Part of a small language model's weights: 787M tokens.
Each number is 500 + 50 x the weight over its row's rms, rounded and kept within 0 to 999. Layers, rows and columns count from 0. Numbers have three digits each. The size before them is the row's rms in percent of the matrix's.

# layer 5 MLP down (transposed), 1536x384, rms 0.225, rows 75-129, columns 256-383
101:521521574487521465490494537518511543483489500460492490422464456436448480501467558540490628554490500534558593558452433474486471521509447611485459644507501470482447593503502477522507578526458469483429468529485410451511509500452524402587521521514400542452472502558560504528525496505477497465465445441505550374546540483413417527450514481543416478529361570464537474510486498508477465455502
102:490526482501581488510522554501415529396439503534415457502522501530596527575500584438522507472505517611602535442569586352493435518489627585466507507511391496366524464489476652520493411551527485522469506476522508508450572432495469567561540503479549505481506542517527433447493407387481468538450544437533467564517484467593451541470493462485475442518512498493509451473519506478547441498496
092:458502549515556541493504539450466420514602518504412472444478517422435491536562514470561483504521533455513480378519471438466457571488557436519523394530485581494484558492434405503533486517443525465583462478568555514509460558491536542500510538526492532496511533508395451501516461484527542456531467448585438583466463491459492546440464446526570479496393446533630449515447492559564595490472
072:502472568535508415480538577447565558577632554494522542631423515432492439569523453557530516510521437597530524534418509628543572521506482492511467458500532476540487505496410563538539582441467535465596534520585487445549472529467423502588452545444418471464527530450496565387512527422368473459407503581446480504483543519401551532484499558543464397564495496506437492524455517518512566525513
096:540401507553429487391528495512420531404459598515508507485579508569500513437558614568426420477462431465456514549476572506533470445484529498567474488535534560518465442606483446544405543445441459504542516515524529466521482570503431499449440548481454557504500584520392531513474532530470437459506531447481476537425534497447535423560522536556548473412477468534472523420457473532609538557528
094:432448479513433560459480473591542470473570443532470399548485479527567504504437508476478424526538482535545489487511539464464509486496518543518426542530471465503523494531540438527536453483461474473468478489382618569484562495529438441516461444518504469452458499495487504449525535576401529476478397526479574437459534568497533507579492526402534528410571387423510498527570475557443454462482
094:562443431505505495432544529552450448503486399527457515521529511516437398472534514606467488456468507474447483563442489500469434511515540530484323537399581417494490470505497552444459506524585472512478499555505511524484526518450501479406480518597494574508555520452495502439460558685500431538532467510454456547544553486531576501622456465545575575454553534491522533466403554526546460523469
078:475457515477577541556520524495519568471502480477493647486492524572418504505539538403594586641441473497498446451593477500596497476430402536492499562558436544486442555569529509430425421559467453557421452427459531530548461391488517634453487478439563489576498486558458558456500610490481491504504559594509464460430480506578576449440537495505469545565559527495522539533547556467476486495425
091:468503480490539475524476594528495473426521501468476413427439532420555500483509612536522515545506554449599488567481502540448586452520434524443413449570528518444492571505473550452496539480481501492459574571507512475503452550496408551508487489512515530492554476473465488489496499331479518457520509505471588490524465428529490469480494585439510502487433538518456544513569449497549523483433
100:554490492424515474512512406542545532512536432496472505521523474507541430563524552478516588477449471489483516429545496462487477587468485525550454503463534584445526564491527474435528510532451505420433537470424552543524474581441491562526516474598541508529472465528495502485536581570495422469493551444644552560460522463497450538498473510520480420372533512564531485537489611501512533432510
097:493471457499519478466501539442522524501598465510524499437586539426500527553424504528392479550480510476486531410499586536530523452527525567514527538460488439540488508519526416482505457444524427511515533529558561445495488609471462492385565366527474520531595499537554520502502569464568433504470539559430552512515519465537567391432518419537473482469430563509545523496474509478473537449511
100:469473603634408500536610481544505565525506495517535490529541526483559591409631538437534467480517485524472499457478451459559556493509529464419527507494477528507483488557425546506548523506535443514500578523514595554518572483363508445406416491467606557343481537532475575415501491514534524499484524465440550588462437467496460478516466521478425516575524499453520533522610484501519460507495
098:448433514489440473483504450480559557503426534515456608495457534473459450433481597508569495543488503470436506445481490546499481511471479556512519474419499546504438502501558472488548558558422554587499478430550520470559524450455524522504497536560397459531533582439420521420457567489546540347528514592518497434508502418450504484488471555577494403474477494516521545522440541467502526515466
081:572483552524551478466510567645457480563514505462538537551571458518475510447565467474477528538494515427507505510535529438446511480538476504520479474462496540510443474549488493483504517474504488534509539526457543514452503497447561479419464410524561587485515581474538448480468491492507498529483530555428467471477480511521459462589494544529601519534560528507464497598529427419476487489559
106:480515489474563439513488569499583563450471449426594606524435593463509554418593517531543449483358430504457476580565380498524455493410499515384466481536524507498517531426475555544504552427485446532461467478521480501538476530474512448482492593536581560545494493515620426384406480446504545547509571452456519480406576508520590481444450454553525432499595489558595410518459518556501574450408
110:494539446448429513465508535511473530550480570494540482506447484485502542456468503523479565476514460490537567476406514392464404518502475640432450560506545556509538432559430553570489512503550474489475496456510578561455411490536583486567482468559503594461525440497488448560579549523482461565505523442509524477475428539468546486546579494479479463460534479531498454489488514489454529478501
102:504520522478451412506517434438456451458540472415507586541490475545492529500524573364609434484547455502496500484512422552598540515613438573485587467518454515482409497475476428493465569475501494448434629494522604450537573406528464521526512572471531455440588474429549361473556520434465442528577446513487580486465549502490517491455510568496488497512510493533529557377490448501573429520521
106:528510561515428469515499547533480553581487492467407620528474440393565462553553543477485526547507457503553469496543458479574476440545522514645523432441571578448438488441536492478508529527542463638455466604482584511461497466508512407503509489503520568491415451499506438552483539487369521452499507501623449534442505534495561527517482406585511583577447551488570526576493436482424403550422
110:523562437485500471450530439477484487527541512456445500476523464477523511384503511469407464510416474586527496605533567541502560435569570528473529531429430498528559518332528460496441492505490516522475516409557507547416463454509436503536599454508541417622458488510527539513593519510546533517463461482475516612523492488433557491518470459560486602543434551460566468547469504484510475417545
100:415461603440557590550507459468469515511567432460436507385374513528528563461496516532485504576503595425486425515542458594431458513488477518508488542543420469490536475565367450541447519508518478491505470493483534561467541504595552445488541517474623504555515509481458444540492491434525456391414454513512536574478573518479513455494501542589470582537512494546490449537478422556521550393392
074:515428561440543442576545551504482501492517499553370498421521427465472556507517464518555456556537443597467487454437539421510507480506456539380605488434483514524630522499480574549493436509526548503549487528515498483508494470375448515468503507440537463501632520501518523464484503467457451526471471530560549428571444494505475489491484405451563459517413513513447568493505563536536558472535
099:460586477540513512459472459518417494592464487543465470539502472465466495582458486495516495435618457560398470529429432605573569515515467604510514499551445448499470452471565440552534434500487464546486513517521504595613554513577460508449472483531570501578527515476426511498508459545534495520433530372468546407493455407476561498513499529415569510537467515533408459574511469513488576508455
086:423440467529536461511442471534519471466490438415510466443487499491371500542547467547465513517538505470519470540462463507578553502589583502460537555460473490482442542558563488474467479478565507521436516468533484502502489490471531472473513417431557564444534557522436561587527451435442485516545494579566586487444577561456485601431477496508471512482477469526558508485419396378577571512565
083:524441568501537441493490490481460495463586494531373481499492433411469614461604518497456500533451476546586580450531530607565513500550540507576449546533584431526499540517469479494531492528375448553436581517499554473562541524552417433459457513523547550380533461435439496428515478553437486495492451470487469601538576491509470443496516520431503540403506548537529472427530532537505479603520
111:454541450470417414531633501451523484553542583573472481481468528453429557496537426471579473544458503584438567374514531579517590486425584531508525506500436529527453489499516589500554433544544614524403453443439427447495471544506520529479603524571514479482611543471511477506517561585424516573542496496419442510519391481476535406494556433555465503544566482523537497481478518477509501478570
102:509493444527499503507546600539459511485580491521484521507506450386531526465517553598437508542436515476519548498557557431465547478423459455607503462455540500540453504516548516569501540532443486473492523583491476589425443516523499504497520492510556512576413517500461523502478513511525514480467433457478377443516480493492500498466539609527507574471564488418537466504629520530443472443489
106:510423462542547482508409560541579535546511554446571424516460592546540439597550567433550558482423543481429480496599509439496583538456525443527528448486531475474565525619498517513523492607575478514475480514472414450541541396431500514487534490451478439574506481506548475502566537587537488583470446401454482458528479444457463521515544477467497523444506454576501421473542355523481456482506
112:463548534488585443496561554545548511511333540517451591431457569561458533444421566469494486480461528554506474393443444400450619468513475418478505497514524446470490472465575516524517559414489548496523561511634467450465465523484461579426562523519454593525485415488471505415436491492522402482469497606452499478598513544478510489440493477469546491534433512398517497522486476457434471477444
105:501489569574477505440528483486560445564662558467529514522511543453491540552593421520512596402473510524467485482544425478506467470569521492561408563546503491469552449501565507457545447505570477502519502468516493570633481486465565505449400436469475436372494525532553502483524518555584485457510539581474448482561533516494508531468511607468581528545558512512532580530524479531480483586523
100:565473419468426477429505551450540511547526502497540426561508564506494489550406513551513468563444521469501479504552486459480538456550409405433519578447590507479466549533488450567559469545532494551484476435467445551505522511536568503346518527542378424435514472517567495485578519464419568407567434455521560535421483509523541413556451453493558554505393425427487539495475470567563585538493
101:539495479474480531523561525545400576466375576525499465520496533453480550568469461453478476559510471526536459568536583550528548397623476477466521498478497419507524483496398482439506441593470468466492469488527445524520479519423458454564407472499511550444595528518489495499551458557379503522532539441502586523507548572497472521441569557510545569548487539520512539604426463549529482380453
117:409536438480537505551527556525547555500435603511474444523538516524564516440618507533522564492488465465552465536491505554517457516503486458559437525549519517496594481507593501521519523495544535555493509588606446512462500464608546412497468514585540490619507524487416549494454450493563525519530415473423439413561544505456637494559419504537399434511430497499438404398421538494527479530550
101:539436508457441533562531494559489483556425425577484464601518472437520476532561564452494462551546568501478609407583567515515543567479498551505460563467440476464543437473489435432471404545494417544517593514526510458570488460533518500646413364453578485419529481500530520518638516476447497463494530559440486484462517480523581553467509505449500535634554483501469498455444436600466439552515
114:525527482506560535591378481518411539487415592522539475480473434536423477590533577630492512515485487492491433551474492435482499495495483587498561544528552473545436495557538499547633471474520569449570484498467479478463533477486632475371456474530502502405547418499432579431545428533519475485530503455556405475516572524507475517554453506447527516434463454490511519606529545526451568531546
114:544550492499493553574404482479509491418526515494517605485528579465491508505443441483526446436466519477466493482524464511477545495514523497452536518566535445538547444537479478428538524474517529456435428499464468483531512516542523473524454524475440463597533561503498478526541608533541462454550512434533491524537525552534544486449520488622519494489501470498487562502442484376583513520397
103:509462502538476541498450467477486554410539416530439450458502396472558519506416476505477575497405490498543508433452489468473545514523482427530511518508444430503463555490498559446514557522550454404351485503447472519429438506545502448521443546454430439477551468615443435495428554461390496486463507514555452486512508461516531548464502475507713460515574539475408480523581526432544571543559
077:491550531506495452526528502530505555489478513560447485511521553490467533511481497433529554480482542597508407504575479540532552498531536480513500512524543566515481567455519488463498446431454610465538473547500543459472462526519411522466492553526505523465516471447566427522604526516504573468540525512488537477524557532442481518510486429561532476503455486476475444516469543517478494510478
091:521545494576523479511527482455517477460465474501649412473481493511547459452422521426542509524594504431470582535519494593501401479514547449473416471491404446560442445518439486494568549699511564431485528496491404497440492453594536522459540449499509450495465505493505471471571525448496460479488635498543530450548475496480480547475562537467517343449508484437445475546510534353531572525500
052:493443481494351512487468506463446488491503547490518463523541532443522457463464455532493453527521426504464535551446529563539524496573574573496516514489490548481417432508430472525480533421429516492595548519524475463458562577523418516497587555465434507405618525486512547510494478457471454582440501554534516455427490461441615510549549467556471466514455569537413556520490451540446496500476
100:508446404511502425555514470593459472472530447475482514480637524460426486469511502380459595471539483511546492448434560520516481462499491469478452478447467478501492524497593499521524481514553560528428520505544419514508525618517562497502557422476432432602527534490500487652634493495431569509520524509492464493542429527560526493578396514540466524357469511483520526516484479490470507417520
096:507474506531472516484585530443472542526505485522364466494440503497494501497478508578410560469392485432597443543504582527384502513516519478491466422539462482508412492448570494467502598479546513502496487552463459605514518528446407501629608523544577545493483530467468579432446454523515561549486493511521486478527492473541457554506592550489522479412478545484410443472454551479571473566529
102:549512459450441525435476410616424445476474488498510454477442522566542561517450490503486559470463486479601493456462437510510563511557517478578446572470479417514499537547489388405562467528429489557472482471531454516476515551568469465530417385483452499451501413434509540394484404586502493574457493505539487479558501512465401463480459445513400347540464595555512525520521505549439443475504
095:463534455446495582564468489498438517452509513463417443486459480472501487487513504504496489506449489502463561492540375584560578547499497545455536405523463420455528573504475511468500499528522481512580573486401317412511451492546545517496530493463525486447499565528577541473513388529544566490456519531445485498632519615471501472555497517438554518493475543482623531527554618402472478433433
093:534560517492452408532629591367432471515452560567505424558501435518519465472466582529516573443492527440544469462531480477431509491581484593451421495484500540566463525495560426480544513503432600539511553596463496561497595558476532506517537565491527466544568493419568435505498440527389492474463518425581393500503503513502459507510499485507501522506488448561529423468492423545490464553496
082:419570520504577468501551479546561445512463467470462466511548501490515480509478516456440484481464451469502556426550509457553475541570468487481368569476524564538562368489464481459500581513477522527589449447547503604496502493487531458330532445402423461540474482490568414563471494498468541485569398500508396599514471494495516457425526464574447461485428564508504469533450499396532488447485
087:424536520437483432479629493483448458478451452615470479494489495554484435544526548543468476470585485555440471549481514526467536599568442465530525511473557479494554467481553481488468542555416494478499544593470410510552531485468576512560510522465526519498546495509456590582562537533486561482529479589464510501476535620491543542481549481487574486515393550527526446491485609549467402492525
090:489537535518516581561513460404496537486455407517519454541621532465463441476565477452480571554502524478506513463463422471573609488481547539562542498486413519511534466465456487525462464536595421550597532514548550502562459567468445470499502509504561534442465565588528438370434501595501518518509521541583566498539434543488508513587464454502446563535559482613512534563456376468575493509439
097:380562407565455569538502541451469471559495534657495470445465484542461493482461492459410441481547537454554415514491516479539532488522482528501479378501471480504426501444514520509382449518442434446498518538485457462476530474509500532484551592495550541506480529435543461475445490495510455562568437462431574539566555642535537606522542501524547481536460543485437528493441511502494387528441
099:513519529448548553493410520518483542531527524562470502557490513529377520554638549475556505518556512445505480534520542474493566442465485543501430457578566430493518496492593517472529542498531545492506464460486432509447515560498474506518523507556488503539451529495558464481509578429516540582485512541543441434485518603465391532475483523476517505498469424476512488448529476574463466524435
116:481507527551548529459438556471561476550559580491487503611534505489391515474528553573543401545517510518526425526419508443483532410412487535513490545450455517490465477508476410573499499512580541471465492454584430459458487490525501508536600504658530588482539518448482602470416454403427490420629525372478525510598596435438516569420554475518476507522513529479524485485452417512487486545509
105:459471499457499534521434537478513475526486498503486486592568425441427491426557536655488579563524577583435522481467487500509535490511440477458521487418432476481519505550497555432451588473531416470478518516622495521449504458595523528508503504556470540545476561568608471413532455514478533481539586467481486521579443489547583558453564412497477466519498443521538568512486484550474447582517
104:566509483493494547418538483533460470528477495554465611370523491438459495473467491515588507617436563445537571523577543465513514471520387515572400525504501557457500593541479457515556545477474504384549557423560503460591464553504503564564496558496497581553538472596479530550408489459416485509500422553489517590528544583571490485581466539496432551553562512461405490578556548591425436529493
109:502420546414509485559522465510535419550459558549378453590465570452422505571438427539509418431497469508465504480476447415434521509508583392506447477453476513496493498381363486471476479467418536483370473478470502480530470526473515479499449428474475471473444489458555524474563422481500574542581592566525545444471558495545466507541447562556449529451607514484405457499470456531490565488553
104:481514472583500522449544524463569416440360455376523548651462508496459429437452544435538448498581503508512460495558468526483435529486567474569463418512458533507434508512427529474510566468559545445495491391508462457409507432561577605557455492485591465425447442494473493463443479479451501434467370565515476471523483489491541570532531543476453506598588542493555463549482561466527498436592
098:477517492561483453474581565525530543409554469470481516416568473488466423426481475536456539428475557478484423482507451590527552459586429443412421518520492540497466483552532476512434521466366534473554516478481527606511541550549537539466474524519511417440520418552634477460545519464413560448558574511446475518520485517557515490539527540471481482356443474514549657391416500478587535493450
# layer 5 MLP up, 1536x384, rms 0.225, rows 76-129, columns 256-383
094:432487518516485541424555565468500508546463585440556500455460556529488515500497470553467526519455499510513495685528487440517507526503618558344489477591576414436482426541369405500504405492490519475442568433597560528534476469553503515442497538602426517560541494506407431481546503439463458459484480431521499567513538445551489450586634436540472458485559410461475534503479479462481437433471
091:499421510548404482491507527514508498633500476529520479476525448538462521442557583588530440532450521476465537506512569517481481559527455426464450420529542512425485470547480538523481555486434455510504641574505462491515456520440510512529507443513427601498465585481491521433428528506545462558426525434458450528460533408498549474498494465458512494527446628524467510449468481533480547498494
078:516520459489536555529467482584494508491446463482431490530375464501472466483442439524511553581462454428442479444544506493485517577441549510476437615448501451537440534446525561455713470440455471498475535475529498562504503565498403528459433507522450445535457493564445635481569458473469474501554615524500501466481592539499464479487459545449501482567374507512425438428505511526492411526539
094:436487514494485518456563465513504453614542477600471545547479480392573478495449473464475478510401415497531522482483392519460545477469606460570463541551501480514530554484454486478547530541526487512510540454473471472455451439516540527492516490433504489392479571394514492400504516493487573515351537514400456522444492362516544548548533565506577588483536518459497472507471489501528639487538
094:525530474536489523472498481490477424488531411472547555483543505436445518594473478503463378431445457526547475507494474494505450483510562471552571514515590474482528574481565674497500569500401485463521543493520501593540435479585417472540545573483521580479479499538473597482509520524559478495564502461540571497476622493479510576478582535487498603586566517525569490444517516492561441523464
089:567409575468460447530533546400474467511474510464494477557534588352632560537534490563516506566495506450510462571561474539462477561435577528461439529471501499530554457504519480499524496452461455559489630607580568493571507524550510536506537397516489500521499441553495550395541492471453505521385492477543525466549502432502433493439508567425418545482451508554541582520484503531494541517405
087:481440502508471473431436571537423414520493556441572441497507468518519430479379438535475490532414443432496448475451442504402490497527472447488559616531498470552462513514536568507481456499496475471512549485593546465403495551520468379524594654482491468434567394566538516541482364476454489438521542547423493488533441479495487566513505557481504538517571466422555560510467464412602628522531
087:422496462429469505408529602395426540493489511393606406494579528382500397494518519451451455545588518524563411485441599514413477506550433426484517449531597517522462479503445466558494538453608509520562545500518464511549491452511559442444491518493578466475505551544565406576510493568390448495543547368652507500363451405516522578534538490493562580480523444441479461574534521529591553423515
098:509473452428479526440539521483505469398548499500546461489555555467517467511528501514424436468474555467480568637490527536487540529517525456497510574585624511506549521573516502549585578450461540501525555562437572524438452500561514517523515512597451470441534489491617450559465535601486581436387536435517446516590566376476603469643468502584443439473431385584500577454446600456554482498493
093:500543482572603512449474511424497570517559432460638549404514483409502494462455479531561402522498410478507491409503494560470390491542632539447496506571534618387484543537483488409543609602540499540499484616455563517507495521452461441508411549454467539476514461580487479484514467486507483501523533467522514486478487500463513491460513496423516490504522496562454583590496429482380516415547
100:500502443461513505486467459474429524471461516440572554577479495573517456395384544480481472442539535574494510439412605465536481520626589525397525485464483583596525541414583467489517551499487486524502508475440543496482443528531440452495555503372554479535488521442468487486610500445537444514521521516519511577494542448550507467518486478383555376487486419510477552475561483478523516509527
100:520541501475464507475488500473533396475527427486397470515527462453488480537440460524498519456542609569487480433504474490491448538498476469511541479465543570500536514557544438402423476433534495518519452391479474438501510452498487476522576489541505519517495457453542522559482556592456519486419522537502448576516479444481525555534524465447504364554431529438500418424450592515495631444506
089:521624453529478439501490514512479437482527503554603397551506509352477533439413451525479503522537432561441492470481488648421483518450466479489510488518549494463484479369499491516550518511420519480473515488480506442487429486534577486434509465472493487474548514493385528563489439445547435520393596503430488441500425603456534385512452515518478516546427546584488463481472504474499487456461
103:503574481552447572467508460465478449512479542459543479426563557499498472514481506362514490521421540573538511480471460624419482470569458513405592544501613538410516517553424481517507520451504494502469427392432461456469546433453550523551484428564498506552506422554535535579490510455432498575503562513487407442510397524406454440460543502509583511507522448497564391485471530449495566486560
104:494569529371465544495488485639546528427620442507536484490490471490601594424536507508541536541435563497462535530445483506441551480524516464522542476488557446544541529451518499484549468528515485385449516459464499477515490462595432454540505475567416532520517594516539553496563370561528488521544450487567447458452597545552553459490552521449508487464482500571367507433507459385533551619461
107:485468516486498477519582503422346476537469408474569460676468456523561599477476491471481499540590398476499508496520369540529461459537498525555405439639468519439447485520528507444531582412492461517357471469552510521467465473562416575541484483522594529463500524416473419490507558471407524463579493531512506480418427470492510490510430510492477472562491429565490485510436449417520506469462
103:402466467480427506460552401574463474454427531532410535443469507517507543535621505401592519467570455505427525495538482478506590480505578500570490524548565589530611519514439498527538485532538393448534542450528579438454494528477468446434563450489415531601587531514489506489538555450535491504531547502420480460480526554474526537469520570446544481488446410606535454445518493444487514495533
106:629481448454529587405467566534472547368603528495550515552404490511563405470420556521575429578419472503421504558485485510526435428383530494533514488511569531570597440552430575551538477475507615483447484525552498485497541483558457434526465568505435387482584487465539428594499449526402491465491467529512574543548497528538410540491449542489573485617418445579585498417499485563514485501470
098:587544488484512504472496594483500574448492477546433543454444523530533520537474574476423525498533503548489517451477493548500479507537404469507511575497498466526539544430446456538550575495479511514554602442461463519490427502498540472436492626564425483574524341480522518481588527476432485495456548554534526551505527478511448452554460482475505402435523461421503481534435438543471535561478
062:504594404509499454515510461536455611548437552499531502535486442386482423506526429457428519540553506429502580588488561434475463518445528478394446535536525525590407437488523609454452432494521481416469518534574518589536605599573465459522524477501472457597511467461425484442552496514449592512524584449501432564401519542539516466619455587559449467541502474580518447540361504482489625526461
095:500524331488548557484527575541434470504479469479598492507458537483615532551521549509476431455512546558584518512536440458543517525434475431453516529536502588474445469483320466521531665377505448478521513520498524643402436592570422456475594506552502418505423497498508543474601449565508519546540488458512540505527466500545527477524546521462529526505580566535394456489530518524542524484483
102:526488486431479437631468534543491568532500486584435538550515408366500434579475499430476520418491541560529425526411363490445509493524443483333439484445489476464447523454570473535493502406532503453485460534500481481462503492599502568513530506435504441503537517544442460422532493572441444502378454565449439452442476500470564467450547549515556530572489560534472442483547546438551468479568
087:548457504474494431523540545450477494382467498475642472558499494538536475525458516490485522473491502616487452564305514555472497515505470533454429486538475424526478482402423489520483522436486489529478490563554397474415461584487515483492451469456576494533524459561545417467479418506463521495500525665488387468476489581472492467512411517510547482570503435468495463541646489453475573391508
108:478517467515441461468513508439449573508488465500470466456444468482494444521546421438543452537407475484538490531408443449463603530455533463445553457449555552506469511489393445489513541564498494548493565467475508563440529595515482548456462498413614510402455524541452529465438571370429525557540463498498589516512444473573411557483490417538513583510466475476442489417446483472486418495429
104:418465570537554417571482572470512462512481449548487551480441524508507477503425473501455415489472594436437594476431597446517599461535433473476466484409461552452431516471575515438504490528519487559486493566605534498485459551548468488506530512489545538588537548514541511530532550477569481451474490519513438471496471443527525504597610503557511523523529525513525498481527523491470577482567
101:465464634457455439465408593571598502508605670497563452538492484510584495500507487488473466375415467579496483455502417491508499485523513490540438424477455397512516525503337545512543421406417477509464483496463531470522450482495482494556594469473555519541471545586456514434485522492504562628531477514587532551532442469484458471370528563481477423485459433453447430507478484552567514457395
110:400545542498494524497519546388442467531508542557553527481572529559581575544519514573480532444479491437571479464591580467534515487475525644463492524392442491532381479466507527503569483416443395545507545442472501487451464395562498588583534497439485439439465520564507515459609502395471549577521437517494425536475480524450495486487569492526509504502492504522449569582535606509524590636517
104:463542464489417502491521455619436527461504482491481493507542559481548561530489512470495512494486551548526412608455500504537592462595487492485506392549512512575436428553567421492435483612494552450516424458525341495426460442554587385589604473484496514413428465485423438495498418423540527531490470508504528518392501555440495426489490553431485484512517450461494452515482442490419589458461
094:485551496572465441409489518495493522581505498508525525595459485583551475540484575496507499357460499482526477487408492509452496445535503548581482459517448474424474526453458535584541482444519544524526532485560580446526413423483601472422503482496533549542513571536512497454513462446545458546516425536561476489564497461465451464439620566479584455526554436535536524515543480400513539483569
104:478510407442534556549437421573492537508529463649513442508513459428540585538467525516503559458532519516439504384398518504535497511562493551484467489510508497443503471503478597434546547528361492492507495482433560469545524500535378544493460509426488572402512498561430464551498496473438514427510440521465481522478482547521485487455535494552472532495394492525440495499511460557493599462473
112:491513535575467526533494535430497451473487416449505517497506521492528394473463515491527482449544491461520558564386584461477505459545510490573558449452500515421511530475477420526544466532429512450480552515581554521553506491557522488595537414515530441510608428366524594515535561522531493489535559571420484524528558521509580544466517567449575498503460480488468424454435594570469564521517
098:553521508446531486433435568533446582449450576550413487586519390468456436466531535437527526503516450608497494439454525482471599424580482444405517521491512474547482448514475473580480581491564503508471481603513537503464498438454475482658484406520515473418526428523435502475564473507569437514449473547486527471434422513515565479493666594536469470398536557518479518489505520479407434559590
113:497481403582549545521503393507459584552509529583515491541593494462531491508505548513493498537584462515516535547521524536496591500440481466545476464496483504441520542535445437540576534554447505537540530508452495453500459610490509487551523574581576473489462553523386442480575552453529550459434522441483474452446505511407486600631509489535471511504470558437427585571531453473520522437514
102:405426556513511590482584563462482551560437540440522498455537459537594389518535512485517409410519485517455514495520482546560589552478460501571457555447533470447456554438504545540599445494464648444550495580474499429497571520501557579521535482619483413333461534597471582412572558457538447534510548565475436544521552506488519560512477462485471528539501571481494485516533456512583563400566
105:536524507536409576530448549544476551576439523438505533447507564500511534427514427558492473505535494434478515449490454448556481527447506477460482552488391460556535550559487481527510468535537486480596490481506488546517550535504474486472442464479485542421501467508586576534429444472491545454424514581514638609396621469494449400531527551491540495405467461467506506551471543576463502534394
083:511434550553515527535485450492493493525468443504520396576509542560428469604573496542527373539487466466569504405458474461538476440565487518463458512530453462520449498487522524509490489393471472402500475456514519431496600393494512510579543452482381520494488476597469457499483471519521511523420586554554431429486519440474554502489508441407593518492560492497468538524458423452508521494580
099:478513594509472485419453598430508568497472583499579511535468412481544560550467602479445491502449394469426562532491478557505526509552503562406494569607429480538439465523557464513532431543475447517509534469433488419362472564509539355503448481506465402505520542527572507560549588542498527535513549511478512500523551585514472413445596520467447506441387446471429465456512514425441454499534
061:461479519577504463502483454486514540491509487577471475479570489563466455461551475629405593468447541450482527456489502481550585475523372500477510544498527409456557448464476526487529486597625485486435500554498533555527457536507404527544507495500482496434438468449467402495482497491497519443546478459549510542532527342539458566449534543501448493612499436444517489502472551334583406604501
098:571474511468478543479577469493459547514488509457414545526457447442505479494542415565420504614486506479510543460486574446565450553593529521404491637542492428518553457514498444573510526371516572462582444476478550455487468435478525448543455434502470526539478470488525478466497516544500513604487433588495507441507512591499520456508540489516432518455468426507402540495414478553480523507475
098:504494482445485532563541460497503594560542484449501569498456554476539516500547552428477462450434493379496489506501474533499426460591494570470465535542465566482486607488583469494566409488424481528530631555477457506507479459509533398543432459569549433531489541588572564476498536543512461487463473595513464517449578492561477524453501415533494513549526573527447482497515590476524493440562
104:542450578430536517493483469381424516409484442483520469558546381469476414458443425545505456544484473480457445531407577493506440616437459457526584626483521514466564484460503514477466521408390495524504587560557460425480552543508518350505578513497516484461432531459505574432581552503518536484524513471562457538522482402487433517502470485531495561446540550502458548539513462395490581527595
094:473623387505469408481473551499534483608493554638524534461409417492551538476474434447571577545519450478455492477518460489544532399584464554554473535526469502493495443440518552515489654478516516531433496599557434500560433596539469566528500531484502486422439442549536504545465494552518516428489522518462596504487450494444464473536449487493554593447418521649431534501514528463489516465546
090:518543545656523471500534545449449627486487480498500531494527534459530497480544575477585397538430522505468501452291426514471464521378536579536623481469419507490499544535471511497547491432567485535478598610504442473523491478444489492476453483487384540505528551492561473543492528594476525468552508467539545461470436484532516492507437542535549531465547456490516487524519476514484434535468
095:440504478409512422525345515493421508548518549431540563560491560454460505550461504497547462449422456418520558494537528468560450540584499482505518517509510512455603530522453503436572460574497473476525535463468593496496553468467445448550449449429536552463506450560517498603526500504544479488400460550494563493483518456352608451508478497516522520609390519532476497458558571371430456432480
085:481548481494527414520456575494535551518443548555539538553515390589558456554516431507574544316424388490430528495528488511429514561426541535461528558532471552432450523490511469538538546504501496518578513526459481423429517519446609450585455530529464557509504442548508546476520471489545519462539497531489464401489516502548551466458442510544553511487570496516445514442501497440450478525502
091:563463453509470487421494515475444546539539428449498494474443490421549494436474492476502504484455523584464533538447434460501486475406464575610570633506490532495408523622567517482503554543426532467529542492503573591467494441454435461514541605342481454508514530469471484491522469485566559479401503491485581413529503513453479495469454452534463489446517492545531554454593441510476578429555
091:606535521474540539528526471435485497424544488479486509495462569571540561501450538564469522544469528480454554455570537451498535433427530444551421529497495539572562399485464500459469472473560513539580533442522484573470519470497474343613387559502400499453434564466460494537539503512544569515486469536569489481499449502563540555559450453534549576488502535586542489468458637494617544408510
099:550443488440484485550448491517501496428505472476519573573552498486555447595504437569473414530519548473502440461530405530451459492556510496543568541483558568524508415475386597505606447400467484520544615407503499491607422458495416482522529496489441596471480554522526524499492527421585494530453491436535486537496475593542497465487488557489512461452391534491458447488425451505527526461457
111:501459444519490512519518445469573520473490438484495512438566488519502553479474515504537552517466453457476485519555514508564459487508601558532570468541534442470525587452496464366489550535529488390423486512492406558537477508544590487595546530536549524447543471510449449513607564534513571507497528686539512554520524447445562507562517522498467494497509524472455464409566545514550546587467
102:512545504538560519500542507465501528507475438451433536477471582500452501513532563530528430484512544506526498516509483505528575504407485523506601462515512565481501493503476455518566526466477497505518513521477510464513488458480546445504471500527435467548423486453553493454545479385549465481475531465506586553495416501569549657460508489474502471449505485464422422441552482456514463508561
101:474415530559506567443457515511449508461504538496448430426443469557437499598481520541535529528521495560444540488452516558523474532526521567529503461506554538442536512477475479477543533447541585467527561412608461557514494507547471429516525543566479496482632471508547562480395559456424482514327473541447519491545500429485583524532581496528500461541532532490433532474512523407493494491516
111:510486546498468468601509490558485534545525550478666495481433571522533500532463433412485580540557527489462566540534556568459423475512553504497446425444536540531557505546447547415567482458456571509553392556501552557407421498433536511464509500525436498516484439402439522475466498495501583477491491489461453482515565475512590510504519562444449562540529429503533557489526448476466503542481
104:547452438505439435484417500447523481438530518522540515494472535473474552482472506516521463501513454550513455522472421472542469581447402422405515528506570513425496556552502528501537489577566627475455398551421477392546554557450501481559454527516501581450509506560554520461522470430405470572523604505490588522509451479490601532455461504445515506493527437472520553475492573518512626465511
100:427517486518365505463569491511470497506504502519443416530503510525544479606527470427517538526450539486490493502457573535495509492586563509527664449538534520430496426503445509535514505478527525437452488488595486466590430566424474586487497509525522503467440596569478468444424431495523523492553506519543390401541462520521550549587508542543540465569539500509490442555456522482463533510493